Weights of a small transformer language model.
Size: 10 layers, 2 heads of 64, MLP 512 ReLU, vocabulary 8192, 3.02M parameters.
Architecture: LayerNorm before each block, no biases in attention or MLP, tied embeddings.
Training: 130M tokens, 7941 steps.
Each number is 128 + 24 x the weight over the matrix's rms, rounded and kept within 0 to 255. Layers, rows and columns count from 0.

# layer 3 attention query, 128x128, rms 0.0929, rows 0-24, columns 64-127
[[125 159 113 136 144 142  93 110 132 106 128 149 139 123 120 143 170 126 126 119 130 137 140 141 146  95 132 122 124 133 119 145 124 139 132 135 133 123  96  86 144  90 175 128 115 124  96 108 127 157 139 127 134 138 125 123 149 156 131 133 102 135 100 148]
 [134  93 145 117 103 156 132 165  99 106  91 120 120 148 113 135 108 165 129 132 139 110 177 123 169 126 128 137 112 168 106  78 103 161 118 111 113 109  94 153 123 134 129 113 137 129 112 116 117 123 137  87 137 148 134  87 133 137 115 151 115 140 105 139]
 [123 103 165 112 130 143 155 132 101  92 128 136 114 143 111 147 109 114 150 119 137 143 139 134 115 139 128 130 175  88 138 100 128 134 122 142 126 123 125 139 107 165 124 104 106 143 133 137 158 107 112 145 149 145 136 107 106 127 102 117 135 131 152 148]
 [149 149 125 124 130 102 135 162 121 149 114 148 144 120 115 140 114 113 117  92 117 160 142 135 152 115 100 129 166 131 102 138 165 140 108 101 109 144 107 103 129 144 139 133 132 120 137 124 147 123 150 168 162 133 160 112 131 168 152 131 151 138 124  98]
 [153 158 144 156 151 166 139 134 126 111 123 165 134 109 127 117 135 120  86 121  88 112 111 133  94  96 124 115 140 104  89 126 130 136 170 132 113  98 132 130 107 176 143 146 115 124 104 140 148  86 112 149 120  93 107 145 159 112 136 136 128 133 148 142]
 [137 152 114 139 158 114 172 137 124 109 187 127 163 115 119 130 122 105 137 145 122 121 130 106 120 122 125  96 147 124 108 159  87 141 164 124  91 136 146 132 120  98 114 107 114 101 181 179 121 171 109 149 112 107  97 117 166 116 122 118 113 155 166 109]
 [102 101 128 127 122 161  91 113  84 115 132 130 119 124 139 128 137 122 145 109 165 132 150 104 100 143 108 118 127 136 163 108 104 109 101 146 109 132 183 121 129 145  95 137 139 132 182 121 121 148 121 125 146 154 142 126  99 140 117 101  95 151 115 123]
 [132 169  68 177 151 157 116 121 103 127 158 140 161 149 125 129 158 131 126 110 104 139 108 100 120 123 168 117 168 119  85 114  94 105 173 108 122 147 143 119 117 132 118 118  89 105 151 126 126 145 142 134 141 159 111 166 141 126 155 123 132 150 122 117]
 [132 166 155 126 135 106 161 146 110 143 105 160 140 149 131 136 124 137 130  97 111 134  92 171 124  95 104 109 192 113 111 131 113 105 152  97 170 119 107 146 107 107 138 151 153 141  85 133  93 111 136 109 108 124 147 149 121 143 141 170 142 132 122 196]
 [134 145 149 158 104 102 153 137 124 156 136 124 139 109 117 135 153 140 129 137 141 161 136 110 156 131 117 108 107 120 105 101  92 121 108 139 166 121 135 147  83 162 140 136 140 102 128 150 147 117 150  92 126 124 139 129 132 121 133 126 141 141  85 144]
 [144 102 183  95 148 168 125  97 100 126 161 124  86 114 159 159 119 123 192  92 168  61 126 136 106 106 141 128 144 154 180 130 120 155  91 113 157 135 120 103 110 147 115 121 108 156 166 117 129 177 158 125 152 132 196 132 152 143 122 150 129 146 172 163]
 [112 151 142 123  96 129 122 130 120 136 132 133 142 109 129 130 139  99 139 150 111 112 148 119 119 176 136 181 132 134 121 143  89 129 106  85 132 119 133 134 135  87 120 125 118 146 113 125 137 125 145 109 170 102 184 116 149 141 131 100 130 113 112 133]
 [131 136 146 114 128 108 133  98 121 156  95 141 152 140 119 137 149 107 118 104  87 156 130  66 144 123 104 114 110 123 150 154 166 146 125  75 110 158 119 155 112 121 112 162 122  92 111 119 137 107 152 127 150  91 101 107 169 144 204  96 162 112 105  79]
 [120 142 162 124  52 122  80 125 158 140  87 199 103 118 137 143 104  88 140 124 156 146 108 186 122 152 108 138 148 103 140 127 147  72 122 114 166 156 147 144  77 131 124 145 134 117 118 124 133  98 127 131 137 108 163 105  99 111 143 109 134  78 173 108]
 [ 90 132 112 119 150  94 139 154 126  95 159 138 137  96 123 187 111 103 130 119  99  88  94 121 111 152 156 123 135  77 129 102 148 137 151  65  84 108 162 162  96 106 133 105  74 164 114 123 163 120  98 155 131 134 122  90  89 158 174  87 136 112  68 122]
 [109 143 100 141 175 116 151 118  99 122 138 105 149 138 129  95 162 135 172 130 156 112 143 156 102 131 180  81 133 133 119 177 104 123 127 179 146 107  96 115 137 115 138 159 149 119  81 129 181 138 131 132 135 119 132 126 108 122 167 140 119  96 111 110]
 [ 99 139 139 108  73 121  87 146 134 163  59 140 106 118 142 168 127 136 128 142 153 201 140 144 125 179 123 102 142 128 130  99 112 107 147 128 130 129 141 146 126 120 140 114 110 119 135 151 165 108 139 113  97 117 124 134 139 151  61 106 150 140 133 140]
 [143 132 117 105 112 144 134 121 131 139 116  82 134 136 165 145 135 138 139 111 127 153 116 176 150 107 103 133 108 132 110 110 158 117 123 117 145 145 131 123 116 114 157 116 154 100  78 133 116 114 128 101 147 132 163 119 109 107 123 113 120 134 182 104]
 [150 148 127 112 148 122 134 173 120 134 136 128 151 110 154 156 118 136 117  93 121 112 135  96 145 109 148  90 164 114 138 151 170 120 134 120 109 153 152 114 125 126 162 110 141 133 158 156 109 102 135 121 117 122 177 150 137 127  74 136 128 155 112 150]
 [116 109  71 124 104 121 130  95 134 140 138 134  88 101 146 161 160 127  75 115 116 120 122 139  95 119 122 128 141 128 133 123 174 155 112 148 123 139 148 167 115 124 164  95 154 123 124 115 123 143  91 108  77 154 136  92 126  90 134 121 115 150 109 161]
 [ 99  66 156 109 136 146 161 143 181  91 123 107 120 154 148 103 137 149 145  84 119 164 129 179 121 123 150 160 150 168 110 133 110 104  90 183 121  87 103 116 135 121 148 143 144 117 134  98 105 131 166 170 113 106 157 134  99 149 144 148 163 149 152 102]
 [148 123 127  91 130 124 139 135 115 111  92 144 129 131 152 133  84 150 156 123 130  75 146 132 126 126 159  91 101 138 107 119 122 142 141 160 120 131 147 159 148 105 155 108 129 134  64 107 127 129 110 163 111 122 114 141 130  95 134 124 127 155 120 128]
 [145 136 137 124 137 159 116 150 120 134 100 105  91 113  94 101 140  88 118 157 111 107 129 137 123 138  95 152 139 130 126 139  98 103 155  85 119 123 167 112 119 177 142 131 128 154 151 104 122  98  82 151 166 118 174 122 174 126  82 137 139 107 137 117]
 [130 151 169 151 142 118  76 138 159  98 118 120 167 134  92 140 124 116 164  91  98 135 144 107 147 118 102 119 119  92 129  95 127 131 123 146 129 151 184 151 100 133 132 101 142  99 137 109  82 143 127 139  99  96 126 135 105 131 121 115 105  81 106 136]
 [137 124 111 127  99 117 136 122  88 139 153 108  87 110 194 167 110  97 114 207 130 113 140 138 126 137 156 141 159 135 114  92  91  84 132 108 132 141 144 152 111 186 108 128 164 139  85  91 118 103 103 109 110 153 141 124  84 116 159 130 107 102 118 170]]
# layer 3 attention key, 128x128, rms 0.0958, rows 0-23, columns 64-127
[[135 125 142 104 106 105 140 139 171 151 146 154 126 163 128 127 160 133  81 121 116 102  95  99 111 110 184 111 119 152 159  89 125 131 113 113  86 137 106 141 144 111 130 140 103 163 162 134 140 128 125 143 116  80 144 159 116 135 170 100 144 131 134 119]
 [154 152 119 149 121 119 130 101 123 154 102 132 149 128  98  93 142 155 109 139 122 141 142 127  69 120 111 135 113 154 111 113 173  93 136 129 157 126 114 129  74 142  94  90 112 142  85 117 166 105 144 116 141 167  70 122 129  96 125 150 131 139 124 103]
 [113 156 110 142  81 133 116 135 144 101 124 129 118 115 133 118 112 120 120 146 114 139 116 130 139 134 139 155 140 114 137 137 124  98 151 118 109 122 151 111 118 111 139  91 114 130  88 145 134  95 141 118 164 119 124 118  75 124 142 138 137 161 152 112]
 [147 111 131 158 157 100 104 147  87 122 119  97 115 158 121 105 134 107 125 124  92 136 162 136 135 131 120 139 103 147 147 124  95 111 103 122 124 119  96 159 157 129 144 148 140 132 161 124  85 117 119 133 115 137 113 136 123 182 143 139 128 124 119 140]
 [121 133 146 118 137 147 110 137 108 112 141 155 119 131 151 130 129  85 146 139 143 164 123 138 161 147 142 128 136  91 122 152  86 105 125 167  91 156 103  78 107 134 127 130 164  96 138 113 156 111  90  94 145 136  95 111  75 150 158 138  82 147 130 137]
 [143 138 138 131 122 129 133 126 116 125 135 113 183 133 110 130  94 118 108 142 121 138 107 104 174 113 141 128 127 128 116 105 137  96 143 127 142 128 108 119 141  78 137 138 139 131 101 164 140 139 110 123 129 104 130 130 140 142 176 139 117 119 138 108]
 [ 92 139 137 123  92 126 150 167 111 158 101 139 150 161 121 115 171 148 133 117 116 121 146 136 139  96 103 135 146 117  98 134 150 171 141 133 183 103 136 100 162 133 150 157 105 144 105  97 144 109 139 124 102 126 135 108 139 118 133 122 137 162 174 163]
 [144 120 169 130 113 148 193 134 123 119  83 139 134 135 140 160 140 147 111 151 162 129 102 116 149 120 128 136 142  93 104 146  96 138 120 133 160 109 117 150 109 131 162 123 113 132  73 114 154 104 114 116 137 171 117 115 111 145 116 122 150 101 164 107]
 [ 89 178 111 179 154 135 102 130 125 108 119 104 127 141 130 132 123 140 149 105 124 169 114 167 117 115  94 185 198  94 106 141  64 102 163 145 189  99 134 105 123  95 129  83 136 114 130 145 104 118 121 132 114 153 178 133 156  88 112 123  90 153 126 186]
 [ 89 143 134 160 106  98 146 108 133 137 111 113 140 161 144 119 119 126 156 130 144 120 108 120 121 147  99 109 109  80  95 128 117 140 131 164 136 118 150 136  91 133 173 115 124 141 109 119 141 113 156 115 182 126 165 114 140 142 117  90 133 145 139 132]
 [115 151 159 108 160 136  73  69 142 120 155 128 115 147 181 128 147 128 147 119 128 164 178 140  93 104 150 128 148 189 128 135 106  94 128 158 122 120 146 170 150 120 120 120 158 102 152 100  74 140 121 122 146 133 139 114  94 100 144 147 116 110 122 143]
 [135 113 153 170 103 116 132 115 120 135 134 138 121 139 125 136 106 102  89 104 110 104 143 107 155 131 121 149 146 122 134 132 128 173 120 137 173 125 109 126 107 120 134  99 154 135 132 157 134 122 128 152 147 168 137 112 131 100 139 133 147 128 123 119]
 [ 93 104  76 108  86 131 158  71 154 124  89 155 191 102 121 170 129  74 129 162 110 151 124  72 144 104 145 129 121 102 159 204  72  70 138 153 145 178 133 147 117 164 121 113 112 117 144 148 112 110 119  98 181 115 141 157 123 109 108 143 139  92  91 138]
 [133 183  88 134  86  84 121 105 102 143 129 156 131 123 102 132 143  90 109  86 135 103 120 130 144 105 137 134 136  98 155 154 101 159 179 149 172 137 138 127 140 153 119 145 121 160 106 178 161 171 144 167 145 129  88 176 117 113 113 174 136 117  93 138]
 [136 110 133 140 116 102 132  99 113 114  89  98 132 189 119  91 122 142 154 141 112 109 160 110  91 138 146 114 106 118 128 137 181 120  79 164 117 129 114 177 117 118 158 156 120 121 122 165 110 125 157  88 134  76 115 129 115 134 132 142  93 114  98 135]
 [ 95 148 123 107 122 181 107 110 158 139 113 111 143 167 176  88 130 121 136 132 160 133 126 156  82  94 130 125 124 108 120 134 127  78 158 111 113 116 112 158 110 142 138 108 147  94 113 113 119  74  98 140 123 126 160 112 127 102 147 151 113  91 105 101]
 [101 144 143 176  84 132 131 156 105 129 114 174 120 132 133 151 142 114 146 123 181 108 144 158 149 113 179 159 147  95 143 116  94 119  84 120 126 144 106 145  84 102 147 122 151  79 143 136 171 140 162 141 120 124  86 163 106  84 137 135 141 139 163 149]
 [128 148 148  92 135 116  90 121 119 119 130  86 148 129 110 122 139 167 172 119 143 145 139 114 120  77 104 117 162 165 134 113 107 142 163 101 142 148 140  92 129 138 138 100 109 126 116 132 157 102 150 115  89 102 133 116 129 111 131 162 152 140 153 126]
 [144 115 123 139 140 105 115 135 110 123 142 150 154 107 159 158 142 141 132  96 114  87 162 128 120 166  99  91 138 158 131 136 127 118 139 106 122  99 105 161 164 135 117 125 145 102  95 118  89 129 137 138 133 122 132 142  67 126 120  88 104 138 140 119]
 [118 104 116 127  99 138 140 132 117  92 135 113 131 145  96 115 121 143 141 146 113 137 125 135 107  79 141 121 112 147 182 125 143 115 141 117 161 135 175  98 119 100 150 126 106 125 135 134 124 139 162 134 142 121 120 125 103 151 154 100  99 160 101  62]
 [155  99 144 125 134 130 110  97 127 139 125 121  97 148 150 129 114 146 168 126 162 121 102 136 162  80 113 171 144  94 118 181 109 152 113 125 141 163 101 117 135 124 123 115 150 135 177 126 127 120 104 118  96 128 134 134  98 108 163 168  99  98 117 124]
 [103 135 125 104 126  86 151  96 129 102 131 138 117 117 125 103 147 127  97 149  97 117 125 116 125 150 125 118 128 128 110 146 130 153 115 127 126 102  97 132 136 105 115 125 132 149 106 114 203 164 119 132 127 153 127  83 113 123 120 145 108 118 137 116]
 [127 155 135 108 135 166 128 111 100 101 132 159 135 140 134  98 133 126 147 160  74 104 180 112 142  89 109 127 162 137 130 127 150 109 132  67 117 123 148 116 146 145  71 137 103  98 166  62 154 136 131 179 141 152 104 121 117 114 111 157 141 169 178 122]
 [115 133 135 153 155 122 151 100 144 130 120 110 127 174 101 115 119 125 132 131 130 157 116 147 129 142 154 147 117 153 113  78 145 136 105 152  82 105 143 145 102 127 102 136 142 107 130 131 120 134 181 131 130  71 104 151 136 129 124 140 115 115 140 136]]